Part of a small language model's weights.
Architecture: LayerNorm before each block, rotary positions, no biases in attention or MLP.
Training: a variant of Muon for these matrices, 634M tokens, 9672 steps.
Each number is 200 + 20 x the weight over the matrix's rms, rounded and kept within 0 to 999. Layers, rows and columns count from 0.

# layer 4 MLP gate, 2048x512, rms 0.0512, rows 1892-1910, columns 256-383
196,227,215,210,179,214,231,216,226,197,174,216,184,246,172,220,202,175,177,175,187,195,200,180,176,223,222,207,159,208,201,255,183,192,170,199,196,177,208,221,213,196,173,235,233,217,187,219,211,168,209,206,205,224,226,192,209,209,178,210,210,243,201,166,190,225,184,213,221,186,193,202,219,205,228,217,228,216,178,208,220,215,193,225,204,169,225,219,191,184,163,191,232,174,224,207,212,214,166,188,208,190,173,195,179,182,195,190,197,185,189,214,225,212,191,177,186,187,190,222,180,208,219,186,249,202,185,174
202,182,164,225,213,251,225,175,204,189,189,199,171,197,194,224,213,185,191,194,181,209,220,203,222,213,179,178,201,221,229,217,171,170,200,177,202,197,186,195,195,201,228,222,224,209,181,231,215,214,216,173,232,188,188,195,207,215,196,241,220,196,234,216,198,162,217,199,172,173,202,222,172,213,228,191,194,183,240,217,187,213,206,177,191,186,200,211,161,210,187,257,213,193,221,222,210,206,187,211,205,198,192,210,172,212,213,212,178,206,225,208,211,184,193,191,174,161,209,206,187,196,160,183,190,205,254,201
212,191,220,189,185,188,218,189,196,217,201,166,213,184,196,151,180,222,168,168,200,196,204,188,195,209,196,181,212,225,230,206,193,145,195,208,188,221,245,203,202,191,243,173,206,220,180,222,213,194,215,202,189,196,184,255,197,260,185,212,203,193,203,185,228,197,211,189,189,209,177,172,194,168,192,219,203,216,165,215,210,220,222,194,180,238,176,172,211,205,217,208,201,223,200,180,215,201,192,207,193,178,198,191,176,189,194,180,207,182,203,225,163,187,215,183,183,167,209,180,188,253,192,185,179,196,199,166
193,181,174,184,234,207,210,196,223,233,179,259,230,197,158,163,188,242,194,158,189,195,220,233,224,175,227,214,177,200,217,209,188,207,186,190,191,209,217,179,211,208,224,170,198,218,179,198,211,214,163,213,209,196,182,205,200,222,205,197,183,200,191,199,194,216,234,206,163,199,197,150,164,183,231,207,194,240,164,152,217,172,176,189,189,193,196,176,189,186,241,211,226,167,207,203,197,228,201,182,224,188,231,201,215,191,186,203,193,184,181,213,179,178,203,187,207,219,235,202,164,226,210,204,216,225,221,191
163,214,203,184,179,198,220,183,183,224,195,199,202,207,218,215,207,209,203,230,206,216,213,202,173,194,229,177,193,208,199,184,193,207,181,214,187,197,205,196,187,220,198,186,205,169,194,213,198,209,177,202,190,204,229,199,201,207,197,210,202,194,181,211,165,223,227,237,196,225,204,188,172,211,186,151,238,208,197,161,198,203,218,232,191,207,196,200,185,198,212,196,183,182,212,161,209,231,176,190,205,212,206,217,273,205,192,179,187,186,231,184,208,191,187,222,206,210,200,227,221,247,187,181,176,217,204,216
170,208,167,183,179,213,224,228,213,170,203,175,239,212,214,235,181,203,205,214,174,198,161,179,207,244,213,188,187,211,188,187,236,235,158,185,209,188,228,215,196,185,168,233,197,200,211,215,232,194,156,210,215,198,215,203,175,161,168,168,180,196,217,195,201,209,216,213,189,210,198,174,205,178,194,186,166,185,203,202,157,194,190,158,228,216,185,234,211,194,172,185,205,201,173,207,161,206,199,208,217,190,193,190,201,194,224,182,227,193,246,195,209,209,254,222,214,190,200,203,224,196,191,208,249,216,193,220
148,205,195,181,176,184,207,211,212,200,196,148,231,207,171,175,232,149,205,226,195,194,199,223,205,221,211,208,198,203,185,231,193,177,211,199,217,212,215,169,175,167,238,200,186,183,185,179,210,158,207,225,199,196,208,194,198,208,171,207,203,202,209,197,201,205,198,222,203,190,225,203,199,198,210,181,161,195,221,197,172,195,197,199,184,187,208,189,192,212,187,172,197,212,217,199,202,190,210,196,239,203,192,188,190,211,218,195,194,183,167,188,211,204,213,222,207,209,189,178,202,193,213,196,154,182,210,163
196,194,161,194,210,224,174,255,214,217,188,237,215,210,225,232,212,256,217,225,217,236,235,225,216,196,188,189,215,190,237,200,213,215,180,188,206,195,159,174,200,186,209,184,205,190,222,237,186,187,200,186,205,228,189,223,179,221,201,176,216,204,202,189,173,190,179,210,168,193,218,221,181,218,201,201,194,200,171,244,234,196,175,217,167,185,222,222,214,205,204,200,212,189,207,189,230,196,190,247,226,200,215,177,191,157,181,198,184,222,195,218,185,218,176,175,196,198,186,192,186,180,223,162,176,212,205,205
217,192,184,194,205,217,179,236,191,214,219,201,168,205,197,216,162,190,189,227,169,195,187,233,229,193,211,197,218,203,211,221,190,175,216,230,198,187,224,225,197,165,221,229,224,209,226,172,221,203,211,206,226,182,188,227,209,203,219,188,234,212,195,216,164,204,205,181,199,211,222,184,185,225,227,221,178,242,166,191,207,222,176,192,216,166,187,201,177,203,205,180,214,266,191,188,214,221,193,217,218,211,191,207,185,180,180,171,164,165,216,224,179,182,216,208,173,216,206,203,181,183,224,216,191,202,154,201
187,209,192,212,193,211,256,192,197,195,178,188,168,214,184,225,204,201,214,217,200,206,203,193,180,212,182,164,219,203,207,203,199,188,240,181,177,190,190,208,212,232,202,258,176,185,232,222,255,172,183,208,201,183,225,180,204,193,207,189,227,189,182,191,200,188,192,185,194,218,206,201,186,241,201,250,230,192,215,198,178,196,189,199,160,184,206,198,232,201,192,189,207,186,210,185,215,181,205,177,175,188,232,240,210,206,181,247,226,191,197,181,157,222,230,206,194,219,231,172,199,191,180,157,211,161,224,179
220,203,199,196,202,183,194,224,222,232,216,195,236,149,233,213,218,145,187,183,164,204,209,211,164,219,198,203,196,205,190,205,183,217,190,246,196,201,194,206,217,199,224,211,192,205,166,164,191,192,193,206,213,196,219,196,208,217,192,202,236,196,183,240,214,226,229,200,184,235,175,188,204,206,224,214,178,246,180,154,176,191,199,221,174,186,176,173,216,215,218,225,229,226,207,177,207,212,186,211,231,210,196,219,189,191,211,173,177,217,168,229,170,155,188,234,160,239,204,213,205,207,191,197,194,201,193,172
228,206,219,227,220,201,173,198,212,228,189,195,217,219,174,184,197,210,208,184,187,206,170,179,233,180,182,204,204,250,202,201,203,182,193,191,204,179,200,208,180,201,237,209,198,228,184,214,183,211,177,209,194,201,242,204,222,218,162,180,167,203,220,192,201,192,221,173,217,188,207,201,209,245,195,186,178,177,181,168,206,214,209,157,213,219,217,242,215,215,190,206,184,195,188,212,207,195,174,204,200,215,205,198,187,202,176,186,213,216,203,207,170,209,236,212,218,176,190,171,172,174,209,201,226,182,178,209
208,181,232,184,209,227,180,193,194,202,202,213,160,195,177,213,186,203,202,167,188,175,233,206,199,209,225,192,200,220,212,221,181,186,196,212,212,181,179,176,210,135,202,219,192,183,181,185,185,227,191,197,221,188,192,228,194,201,181,200,215,190,218,198,204,207,221,238,171,149,210,182,158,191,217,210,209,184,227,170,203,195,217,205,200,241,206,195,215,186,202,227,215,212,201,176,206,189,176,171,167,202,194,204,215,191,206,231,225,189,165,166,198,187,191,154,181,189,231,209,191,205,213,193,209,166,204,195
194,208,202,229,184,206,225,205,200,201,168,164,209,195,205,199,224,209,185,230,163,159,214,212,188,189,214,203,176,193,166,195,171,196,218,217,174,208,174,211,206,233,202,219,220,172,198,200,208,186,186,218,176,203,188,212,202,175,220,196,192,215,197,208,160,200,226,195,179,202,179,209,190,195,204,197,168,202,203,221,205,156,205,175,185,167,220,186,238,223,203,236,206,224,213,206,218,235,181,195,199,224,202,213,233,224,221,186,200,197,213,225,192,187,194,186,199,210,226,207,200,211,204,227,212,199,187,206
178,170,211,235,223,197,172,184,203,192,212,215,211,228,223,248,224,191,214,210,187,228,218,198,204,164,191,211,197,199,182,217,196,223,219,164,246,227,185,171,235,173,186,215,187,181,215,217,215,191,171,165,204,206,190,200,258,178,196,196,239,175,223,210,232,193,198,219,201,188,207,171,215,206,206,179,182,170,252,223,210,213,244,193,226,215,187,174,210,222,210,208,191,210,192,193,226,168,127,203,199,208,187,200,214,196,199,235,180,225,196,173,223,221,210,171,194,191,210,192,168,170,205,174,196,177,213,196
180,176,195,225,223,213,218,233,183,188,202,226,205,210,241,189,199,201,202,197,233,232,223,242,180,191,222,188,204,234,186,176,237,182,174,207,235,209,210,195,177,204,185,158,182,204,227,202,235,200,250,207,212,179,222,215,202,165,204,206,207,195,223,200,242,211,200,178,204,235,200,259,203,184,220,199,203,177,199,219,222,206,154,210,230,217,200,190,184,213,207,181,216,179,205,196,201,193,183,177,219,233,194,211,241,183,202,211,193,183,210,214,214,200,168,206,183,184,198,202,233,191,214,171,176,205,193,185
185,230,206,196,220,145,194,155,201,199,213,165,188,241,221,191,214,206,182,195,215,190,204,186,143,212,235,197,207,207,200,212,202,234,173,218,194,201,225,234,183,174,170,208,197,228,195,165,196,241,195,178,234,224,190,206,226,198,195,171,217,213,185,180,185,207,197,183,207,188,195,245,216,188,199,176,185,195,225,225,170,246,217,191,229,204,184,189,217,206,201,216,222,212,194,222,188,201,167,195,206,184,215,238,222,225,178,224,229,217,182,189,180,179,163,191,198,188,233,200,215,197,180,191,179,224,198,193
222,222,246,226,208,187,205,194,199,221,194,187,221,182,198,198,223,189,187,201,191,221,219,164,215,211,229,252,179,230,221,202,199,226,251,209,229,228,181,183,200,143,206,226,211,188,220,214,194,194,174,215,202,216,219,212,182,233,191,187,208,175,180,214,188,189,171,239,185,180,212,198,209,215,208,166,153,198,217,197,190,210,248,188,195,221,206,206,176,222,239,196,221,177,191,200,202,210,176,208,174,208,215,170,211,205,210,223,189,191,233,200,212,174,193,189,179,173,219,179,201,205,166,187,220,201,181,191
196,180,201,209,177,196,185,190,184,176,208,209,180,203,167,190,219,193,202,207,236,185,180,197,209,162,174,205,209,202,207,206,154,191,222,227,211,201,214,206,212,229,239,205,200,173,202,207,199,180,214,199,206,224,189,195,198,182,227,166,211,197,236,198,196,192,205,176,168,206,179,194,194,210,205,228,213,223,215,194,178,156,216,230,193,198,186,226,201,200,209,165,190,184,199,181,204,208,169,194,200,244,215,163,190,215,217,174,226,179,200,174,210,196,188,192,210,234,223,210,171,196,172,185,198,203,221,215
# layer 4 MLP up, 2048x512, rms 0.0527, rows 1892-1909, columns 256-383
178,187,194,195,239,192,194,202,212,203,225,203,203,199,181,185,205,180,226,217,228,237,212,224,198,201,222,216,214,194,154,206,146,203,211,226,230,190,237,211,213,218,205,216,194,206,207,205,179,180,199,183,197,219,183,181,206,181,160,199,206,193,205,252,224,193,163,171,213,202,199,202,206,192,221,242,186,180,219,155,191,222,157,188,194,223,195,174,216,206,244,181,226,202,162,185,200,214,225,203,226,190,212,184,198,235,239,209,199,149,197,194,201,232,221,196,208,249,193,206,203,221,195,165,238,197,217,189
247,220,215,226,200,198,211,209,194,210,185,233,189,202,216,234,203,185,209,193,234,180,209,195,187,193,201,197,230,198,212,159,172,190,222,164,223,221,194,147,171,209,195,191,175,207,212,218,196,192,178,219,201,196,186,195,212,180,186,151,205,240,239,207,203,187,210,200,200,237,202,184,202,167,211,159,190,190,200,240,165,192,208,163,188,187,158,197,175,199,181,214,239,184,220,205,232,224,159,221,201,165,196,205,232,166,199,169,177,215,195,174,196,221,184,194,230,212,231,194,196,196,217,258,199,175,232,186
188,187,202,209,170,226,192,174,207,206,205,208,227,196,217,186,201,186,195,223,189,204,229,209,226,194,180,229,167,195,222,179,159,194,247,216,206,182,213,196,172,206,182,246,228,215,182,222,227,200,192,210,226,209,174,206,193,185,147,208,178,163,193,194,217,187,208,203,178,240,205,205,221,189,243,211,188,216,206,196,158,208,191,249,192,218,205,195,225,202,215,211,205,191,189,189,182,212,223,206,201,217,181,172,200,181,184,173,198,213,201,205,196,184,175,199,208,225,207,204,215,224,196,152,201,200,195,185
191,181,231,204,183,189,207,210,172,237,197,212,204,172,225,182,179,198,201,187,193,205,210,215,167,201,215,201,222,229,167,199,194,204,213,228,169,198,183,190,183,178,178,213,187,209,191,196,172,206,149,201,214,218,202,190,164,208,204,212,191,182,214,197,195,202,193,228,204,231,206,175,230,207,209,225,213,221,234,192,229,192,206,216,195,229,180,202,200,186,195,177,207,191,195,199,172,210,221,207,218,187,175,200,235,208,212,201,196,189,206,183,191,205,234,231,204,161,185,224,191,213,171,194,218,214,195,186
168,191,225,226,202,212,247,197,198,189,215,199,219,186,175,214,177,211,191,190,207,212,197,199,231,197,215,214,202,196,192,210,197,191,197,220,204,161,208,216,182,200,177,195,194,248,216,185,193,210,195,194,185,205,191,219,164,199,220,221,227,197,185,177,227,174,199,192,242,213,187,180,192,221,225,196,182,225,162,191,176,171,221,181,192,173,171,171,219,198,208,187,213,245,226,206,206,181,194,252,239,188,193,184,190,195,203,236,177,203,240,233,192,224,190,205,227,189,205,209,201,216,211,211,177,196,201,203
192,223,223,217,201,195,201,239,199,227,202,191,205,209,187,175,198,195,183,203,215,186,205,207,221,211,205,160,204,193,232,168,200,241,213,204,193,244,209,191,175,218,221,185,217,199,184,196,216,200,237,206,149,193,196,183,210,225,193,223,197,216,214,197,145,222,202,186,225,182,244,177,229,189,219,203,196,180,153,166,218,250,204,238,213,205,190,225,196,234,186,226,200,142,203,223,208,149,234,238,206,183,221,199,213,167,161,215,220,177,198,190,194,188,203,235,201,211,213,208,199,214,197,166,197,206,193,214
205,192,182,222,244,212,242,227,174,192,188,222,195,226,186,200,178,208,197,197,200,201,189,208,216,217,183,193,190,181,231,196,218,196,167,207,200,220,197,193,226,177,175,174,212,207,205,206,181,177,189,199,180,186,202,208,210,179,225,168,233,238,227,188,214,171,214,199,190,210,204,189,196,213,249,216,209,192,194,194,207,190,206,219,198,233,204,191,181,194,217,213,228,186,199,205,199,184,198,182,225,184,159,189,194,208,214,188,204,198,208,199,185,200,205,181,189,212,175,213,220,202,197,233,206,176,177,214
221,201,202,147,180,187,181,207,173,229,170,175,217,182,235,216,197,227,207,198,191,188,203,218,228,211,183,233,176,185,221,226,240,187,202,193,185,170,179,189,166,183,217,190,152,195,170,211,212,191,169,216,215,201,235,157,206,212,224,226,189,168,218,200,181,216,209,188,198,190,188,222,201,185,257,233,198,201,218,224,141,185,186,203,206,220,206,207,201,178,203,221,192,166,204,224,180,196,196,223,215,205,206,184,188,181,214,153,210,196,203,192,214,182,196,218,206,220,212,211,223,235,203,199,197,232,176,206
188,222,197,219,204,226,249,211,205,196,184,244,210,203,218,200,209,186,241,177,248,171,208,183,210,155,177,227,204,179,203,195,147,221,165,221,252,200,199,198,191,213,208,184,173,204,200,224,220,177,228,209,175,211,182,220,201,173,214,201,201,181,175,183,214,229,203,187,219,239,175,172,203,203,129,180,183,208,194,195,217,203,232,194,200,188,167,206,192,186,184,226,186,220,220,210,191,193,209,168,204,202,166,208,233,171,216,225,180,202,181,188,231,205,202,208,201,139,233,199,162,206,225,184,182,242,210,227
210,223,173,222,205,222,212,210,223,220,187,243,186,228,194,206,210,216,236,180,222,217,221,187,191,226,235,173,192,186,203,222,179,196,207,189,194,217,230,205,183,203,206,194,203,223,199,202,192,159,211,224,229,236,200,206,226,180,187,189,173,212,232,223,214,221,181,186,209,213,174,209,209,185,180,187,209,206,217,174,207,164,220,168,205,183,170,175,187,200,210,186,186,217,189,195,207,208,179,215,194,198,233,185,169,205,207,201,197,214,223,213,226,253,235,189,194,173,229,183,192,203,177,192,222,195,214,211
203,181,205,175,229,190,184,220,212,184,236,196,208,201,184,191,193,207,203,193,213,234,225,175,203,194,247,188,212,195,184,207,212,211,200,194,235,193,210,218,160,168,215,202,237,189,239,228,190,209,177,188,166,186,212,198,202,184,200,197,172,188,168,184,224,208,175,186,207,191,209,160,217,187,215,183,196,211,208,224,209,200,191,178,163,165,189,225,188,205,216,186,191,192,222,197,200,228,209,189,196,216,198,177,219,233,177,241,220,225,202,164,194,183,253,218,218,194,217,192,194,178,205,201,185,194,228,180
201,192,180,195,256,208,208,212,208,195,174,168,202,230,251,265,173,189,173,208,220,226,208,200,219,193,211,200,195,180,175,223,192,221,257,205,180,244,180,221,225,190,208,233,159,198,207,208,206,205,224,249,224,155,206,169,213,196,220,195,222,181,218,200,200,226,180,209,214,198,243,180,239,216,176,178,200,218,186,168,157,215,193,216,252,184,199,179,212,207,201,191,155,197,192,202,221,176,193,201,227,210,193,253,227,157,201,180,224,181,179,207,206,216,229,212,194,193,204,204,170,211,151,185,218,206,201,203
195,202,188,210,207,254,183,224,212,222,188,205,206,218,217,203,207,158,177,213,213,190,212,172,227,207,186,208,201,212,160,179,192,198,185,237,202,193,194,195,194,192,211,210,188,208,186,175,184,187,209,213,181,202,219,207,195,194,203,218,196,229,196,206,224,200,215,179,219,197,199,204,226,187,201,212,183,213,167,186,237,198,190,212,177,188,201,173,210,212,221,230,200,192,178,218,182,155,176,188,217,218,233,165,218,200,206,189,209,232,214,224,211,180,205,207,192,194,209,188,209,244,184,223,174,188,197,171
200,201,190,195,217,214,198,216,193,189,190,204,220,195,182,211,224,249,208,232,212,182,208,228,193,221,207,198,176,196,193,218,205,192,174,201,203,203,221,206,179,167,207,214,190,179,188,220,214,181,208,202,196,178,173,228,174,198,237,206,173,175,225,157,181,184,182,228,224,173,213,218,246,196,178,203,189,188,205,166,165,183,199,206,177,224,174,191,165,209,199,221,214,182,220,228,163,179,208,173,184,188,183,228,195,199,196,245,191,196,191,196,214,231,220,187,204,210,209,170,238,184,207,193,236,246,180,177
202,204,188,182,198,247,189,214,191,226,153,223,217,224,219,224,193,196,212,167,199,201,197,183,189,207,215,200,234,193,215,150,223,199,205,216,235,169,207,185,217,196,190,168,186,197,194,179,195,202,171,201,190,164,211,199,179,230,231,194,183,199,197,194,174,183,170,211,194,187,207,184,180,183,199,167,214,181,208,178,183,193,223,202,163,210,191,208,221,168,191,212,196,173,194,171,185,180,214,185,177,181,196,210,178,215,164,232,198,196,205,198,199,202,239,184,200,202,221,188,182,207,225,196,208,203,221,156
184,223,202,173,182,218,256,183,199,196,211,207,191,171,231,151,195,195,183,204,232,170,158,201,207,192,208,182,208,205,220,204,207,216,186,245,191,215,194,185,192,214,227,223,190,229,201,168,184,199,221,194,221,221,190,186,203,199,191,182,200,206,160,201,200,196,195,214,201,187,233,201,195,213,219,155,201,225,184,211,196,205,233,208,194,195,220,225,189,171,192,199,222,168,192,209,209,193,234,217,268,196,214,191,197,197,215,205,195,170,226,181,170,222,193,187,191,175,222,180,183,197,172,216,206,213,218,191
213,212,216,179,241,216,205,218,200,232,204,180,180,225,204,200,213,212,171,206,183,182,198,202,186,217,248,237,215,205,206,178,228,216,206,183,196,213,231,206,217,262,162,203,219,218,215,179,234,200,188,213,245,198,155,179,219,200,185,185,199,194,179,174,230,195,178,213,240,205,218,192,170,179,215,227,182,218,213,185,209,183,196,204,237,162,190,182,183,218,147,193,186,206,189,237,181,178,202,178,200,176,168,212,205,199,193,193,230,197,170,209,192,169,188,209,193,226,178,211,192,194,183,171,211,171,183,198
211,204,174,207,161,165,204,192,197,211,224,192,231,192,221,220,257,217,209,190,205,213,224,190,220,203,221,200,202,186,187,198,203,230,228,201,219,220,192,190,216,179,208,215,183,174,195,208,197,226,189,227,220,168,269,214,212,248,219,222,213,175,195,209,154,201,199,212,189,201,218,195,214,214,180,183,183,193,212,174,195,190,170,198,206,217,193,255,199,230,205,213,180,213,222,199,189,198,179,186,233,181,226,172,172,178,189,203,191,237,165,206,208,209,182,201,218,205,229,186,220,192,187,175,189,212,225,210
# layer 4 MLP down (transposed), 2048x512, rms 0.0693, rows 1892-1909, columns 256-383
207,170,207,195,217,193,183,205,210,222,196,214,197,205,195,202,187,179,237,232,189,192,210,218,222,194,182,180,215,186,205,187,221,186,187,222,207,158,201,189,179,246,200,194,195,224,212,204,241,206,215,221,171,195,178,192,186,205,207,190,187,257,164,213,197,188,206,151,206,222,215,243,180,189,211,176,208,192,221,187,223,210,200,168,205,199,188,200,186,234,184,223,202,220,190,176,206,197,231,191,216,283,222,185,182,249,221,180,187,178,201,180,164,214,213,166,196,201,201,202,203,194,205,198,205,169,216,203
217,199,204,197,204,194,173,210,217,204,247,194,213,167,222,198,208,207,173,183,226,234,211,251,182,215,186,194,211,213,216,160,197,184,239,192,193,172,215,189,197,215,197,226,200,202,179,197,227,186,179,179,194,198,198,223,197,207,213,151,188,239,205,200,145,228,157,186,200,220,171,205,222,219,188,200,202,244,173,212,174,209,234,205,211,225,199,202,213,223,195,198,212,185,197,176,146,214,199,194,193,160,218,217,190,212,164,217,197,200,199,176,223,204,227,178,246,182,195,220,211,202,179,238,156,176,212,189
224,182,218,239,193,182,210,194,178,186,167,217,203,210,217,178,218,181,234,222,199,193,219,202,232,177,172,240,167,176,242,182,188,206,181,200,205,211,166,175,226,170,171,201,218,181,211,202,211,168,205,195,163,219,181,162,210,192,163,185,181,194,200,165,219,249,185,225,190,203,220,220,201,173,201,182,195,204,244,158,227,206,193,207,227,199,180,237,217,218,175,213,195,208,204,217,187,219,228,181,221,197,208,183,237,215,210,198,201,219,225,197,211,156,173,167,201,216,196,204,222,186,223,207,224,192,251,241
204,194,214,187,214,209,196,182,199,153,236,199,199,162,201,206,187,226,192,202,187,174,214,184,238,233,189,162,195,156,209,220,190,234,192,179,155,190,225,226,219,178,222,202,186,239,199,215,201,166,198,213,211,212,186,217,190,171,181,173,173,170,195,230,204,204,208,206,185,213,179,192,173,185,165,207,202,227,186,198,189,185,182,201,186,210,214,190,189,232,213,212,207,186,192,204,201,194,173,158,189,197,228,217,190,196,186,168,216,194,209,216,210,196,215,195,173,145,198,191,214,170,219,202,193,221,167,205
215,191,200,199,199,175,220,219,230,180,183,158,203,215,231,187,222,165,215,206,158,233,191,195,162,199,203,226,211,201,171,183,197,210,198,191,152,179,173,159,185,178,208,172,189,177,186,242,179,235,208,198,233,172,224,205,194,248,241,212,191,205,213,184,195,193,219,241,178,203,166,178,203,226,195,170,233,231,213,185,151,175,226,179,229,206,186,213,176,177,213,194,182,221,184,200,217,238,216,198,201,200,204,191,216,173,202,195,219,178,175,191,213,193,191,192,181,224,213,189,208,202,182,170,211,187,203,194
208,191,186,188,205,211,176,186,233,221,202,206,220,178,161,182,206,189,198,197,234,196,186,198,191,163,186,205,232,199,208,174,220,223,194,175,207,213,213,201,168,185,200,206,167,196,180,200,253,178,192,181,185,239,210,213,219,240,201,171,174,184,230,210,150,233,195,181,223,158,218,177,184,169,241,173,181,189,198,204,195,217,192,166,186,190,184,194,215,190,174,190,222,181,192,184,204,223,194,223,185,167,186,184,176,184,180,260,232,220,228,232,204,211,199,163,184,212,192,200,234,236,187,170,218,237,184,211
212,175,218,177,229,224,170,193,146,203,212,169,185,182,189,181,155,199,230,187,177,224,217,213,168,214,162,224,210,206,206,213,197,201,215,176,235,218,182,225,222,186,195,211,202,192,169,201,169,192,185,165,196,196,187,180,203,231,207,188,174,205,201,203,225,230,209,178,181,185,205,177,223,207,210,212,221,219,205,182,220,230,196,203,180,219,214,184,212,182,208,189,179,187,231,201,187,229,171,220,203,196,198,211,215,206,269,192,220,180,196,198,220,227,170,214,206,175,226,198,182,169,223,142,199,244,200,169
201,209,163,213,191,164,206,207,139,186,207,246,175,223,192,202,194,178,202,165,206,151,175,230,155,203,204,218,169,210,192,202,197,226,198,205,188,222,169,202,154,175,220,189,191,208,199,163,239,170,192,190,184,206,172,179,208,226,211,185,190,218,202,190,240,189,197,205,225,211,198,198,212,174,214,217,210,236,177,219,222,208,215,209,206,206,183,176,220,205,166,201,193,173,228,184,174,223,205,226,189,170,227,216,191,214,252,190,222,232,186,197,211,195,215,223,176,202,197,222,172,196,195,184,194,210,197,193
178,175,192,217,214,187,200,243,170,211,228,208,203,182,200,223,219,236,195,193,253,201,207,173,230,201,214,216,188,214,179,183,227,215,182,179,252,185,200,182,192,202,205,194,205,193,210,217,212,154,210,243,191,219,216,195,210,174,205,171,219,194,159,184,210,204,238,169,228,216,184,192,211,215,194,210,213,237,200,207,223,211,191,199,225,207,169,213,206,204,184,194,212,170,196,231,214,180,191,205,164,194,163,235,221,176,212,189,194,161,199,172,203,193,264,212,214,171,171,199,198,174,243,176,184,225,206,192
176,210,160,184,175,182,198,188,239,173,185,226,169,174,157,173,191,150,174,190,208,218,210,198,194,196,170,197,183,206,191,183,215,190,229,246,247,202,196,183,163,200,199,222,211,203,194,189,242,232,211,195,216,197,199,202,234,201,207,181,231,197,195,201,225,214,197,208,190,206,216,225,201,200,236,188,207,196,190,219,202,169,235,196,197,217,180,217,193,203,177,172,227,191,189,213,209,209,219,189,218,209,198,206,216,199,162,207,201,160,215,217,191,177,171,189,209,193,223,212,228,167,192,193,215,180,248,189
219,137,233,170,226,170,214,200,195,188,191,185,200,228,169,175,196,216,221,220,207,188,195,226,177,209,215,218,218,181,193,220,176,181,175,169,161,182,212,212,209,211,201,171,200,190,241,178,173,235,189,208,160,200,193,181,230,159,213,217,172,183,191,229,185,182,164,184,229,167,188,192,204,181,202,166,198,153,181,212,204,203,185,167,185,196,219,196,192,183,201,227,214,179,221,209,188,203,206,192,243,208,210,184,189,219,185,218,199,223,225,167,212,203,205,225,227,196,202,160,183,206,184,218,205,215,217,208
188,227,166,187,206,203,203,189,170,194,204,194,165,176,216,206,190,185,169,219,177,198,195,201,226,205,230,161,228,194,186,201,218,214,209,197,186,207,197,240,235,176,199,213,183,211,213,201,220,158,168,222,193,179,184,224,190,176,203,221,211,174,218,201,156,197,204,154,235,155,180,212,184,198,193,226,197,208,199,215,168,190,206,171,241,209,176,178,206,208,194,229,210,228,191,215,229,214,200,192,243,188,184,208,220,177,203,207,207,198,154,210,162,189,220,159,245,206,173,181,180,226,165,202,237,213,246,223
183,204,204,172,198,205,206,199,187,187,200,178,197,182,177,244,181,195,184,168,190,209,208,207,236,175,182,225,182,180,206,172,205,209,199,180,187,197,196,202,206,178,174,183,207,178,235,185,196,206,212,194,193,204,168,223,231,230,207,193,182,255,195,170,214,219,205,215,203,175,217,240,187,199,226,203,160,195,190,193,202,203,201,203,213,189,176,169,238,206,161,197,228,184,213,197,229,231,177,212,174,221,197,160,203,211,206,193,194,187,230,162,205,203,175,221,208,201,229,180,199,212,228,181,199,187,213,216
202,157,191,223,208,197,236,221,167,219,169,192,223,193,216,187,178,195,203,185,218,188,214,207,227,226,198,190,192,209,209,200,205,199,199,209,220,194,201,222,172,168,226,195,210,179,216,203,216,206,176,202,182,182,213,191,210,188,218,195,183,204,210,212,173,185,219,204,193,194,210,260,243,204,199,188,231,148,153,174,192,193,201,206,229,232,234,218,192,205,176,205,180,186,189,201,205,200,204,204,176,200,197,207,208,202,205,221,209,194,169,169,215,210,177,181,178,167,204,229,228,211,201,148,223,190,203,217
191,195,183,188,199,193,182,206,165,221,184,193,160,214,200,186,195,211,211,194,196,207,202,222,210,204,172,191,180,195,185,179,182,227,191,187,225,195,181,215,186,139,177,162,209,198,195,232,218,177,191,224,226,210,233,165,201,178,216,180,226,179,176,164,188,190,212,220,177,185,214,164,190,212,199,222,220,159,180,180,234,174,250,199,197,192,169,182,214,212,228,232,220,212,205,207,225,173,229,235,185,194,219,183,226,243,204,242,221,183,239,209,205,201,216,213,246,224,228,186,205,201,160,235,215,184,224,203
196,207,225,189,192,216,199,166,177,227,195,140,205,232,198,179,171,181,205,222,188,236,220,189,185,190,192,210,164,174,196,205,182,169,194,192,206,210,209,183,224,209,218,226,182,150,215,194,165,171,201,211,195,187,219,200,221,201,243,239,182,173,204,208,230,197,214,195,169,224,194,175,186,170,192,204,206,241,213,196,203,226,194,150,223,215,193,215,197,194,184,186,194,218,191,151,226,203,188,171,219,206,211,199,182,199,164,202,195,200,210,207,205,221,198,198,195,198,204,176,209,175,181,228,224,218,238,215
206,193,216,243,178,170,206,221,194,192,209,209,183,198,204,212,201,204,207,200,220,189,192,188,180,204,269,212,197,165,208,205,189,221,161,212,217,214,205,212,252,185,213,194,193,181,205,206,210,205,206,201,203,188,206,168,229,193,180,162,186,205,183,215,219,172,224,211,190,209,198,226,189,187,152,207,203,202,217,215,209,230,227,189,220,183,168,218,182,191,199,217,224,203,210,240,180,209,211,227,175,170,203,217,217,216,214,217,218,215,202,199,222,172,182,210,172,216,194,208,197,187,230,204,217,177,190,167
187,189,203,194,223,231,213,206,159,210,177,187,198,194,181,188,211,215,191,185,225,195,193,189,200,220,184,205,209,196,231,220,195,184,216,188,179,190,204,201,198,216,199,184,205,198,175,206,186,216,215,218,253,203,195,152,201,214,164,207,208,170,181,212,182,207,196,202,211,163,215,230,228,210,209,216,197,212,163,187,213,216,220,229,208,160,209,195,202,206,211,197,196,232,207,181,243,170,215,168,192,206,215,208,191,179,184,192,225,199,223,218,201,158,224,188,205,173,199,221,205,213,200,231,224,181,169,194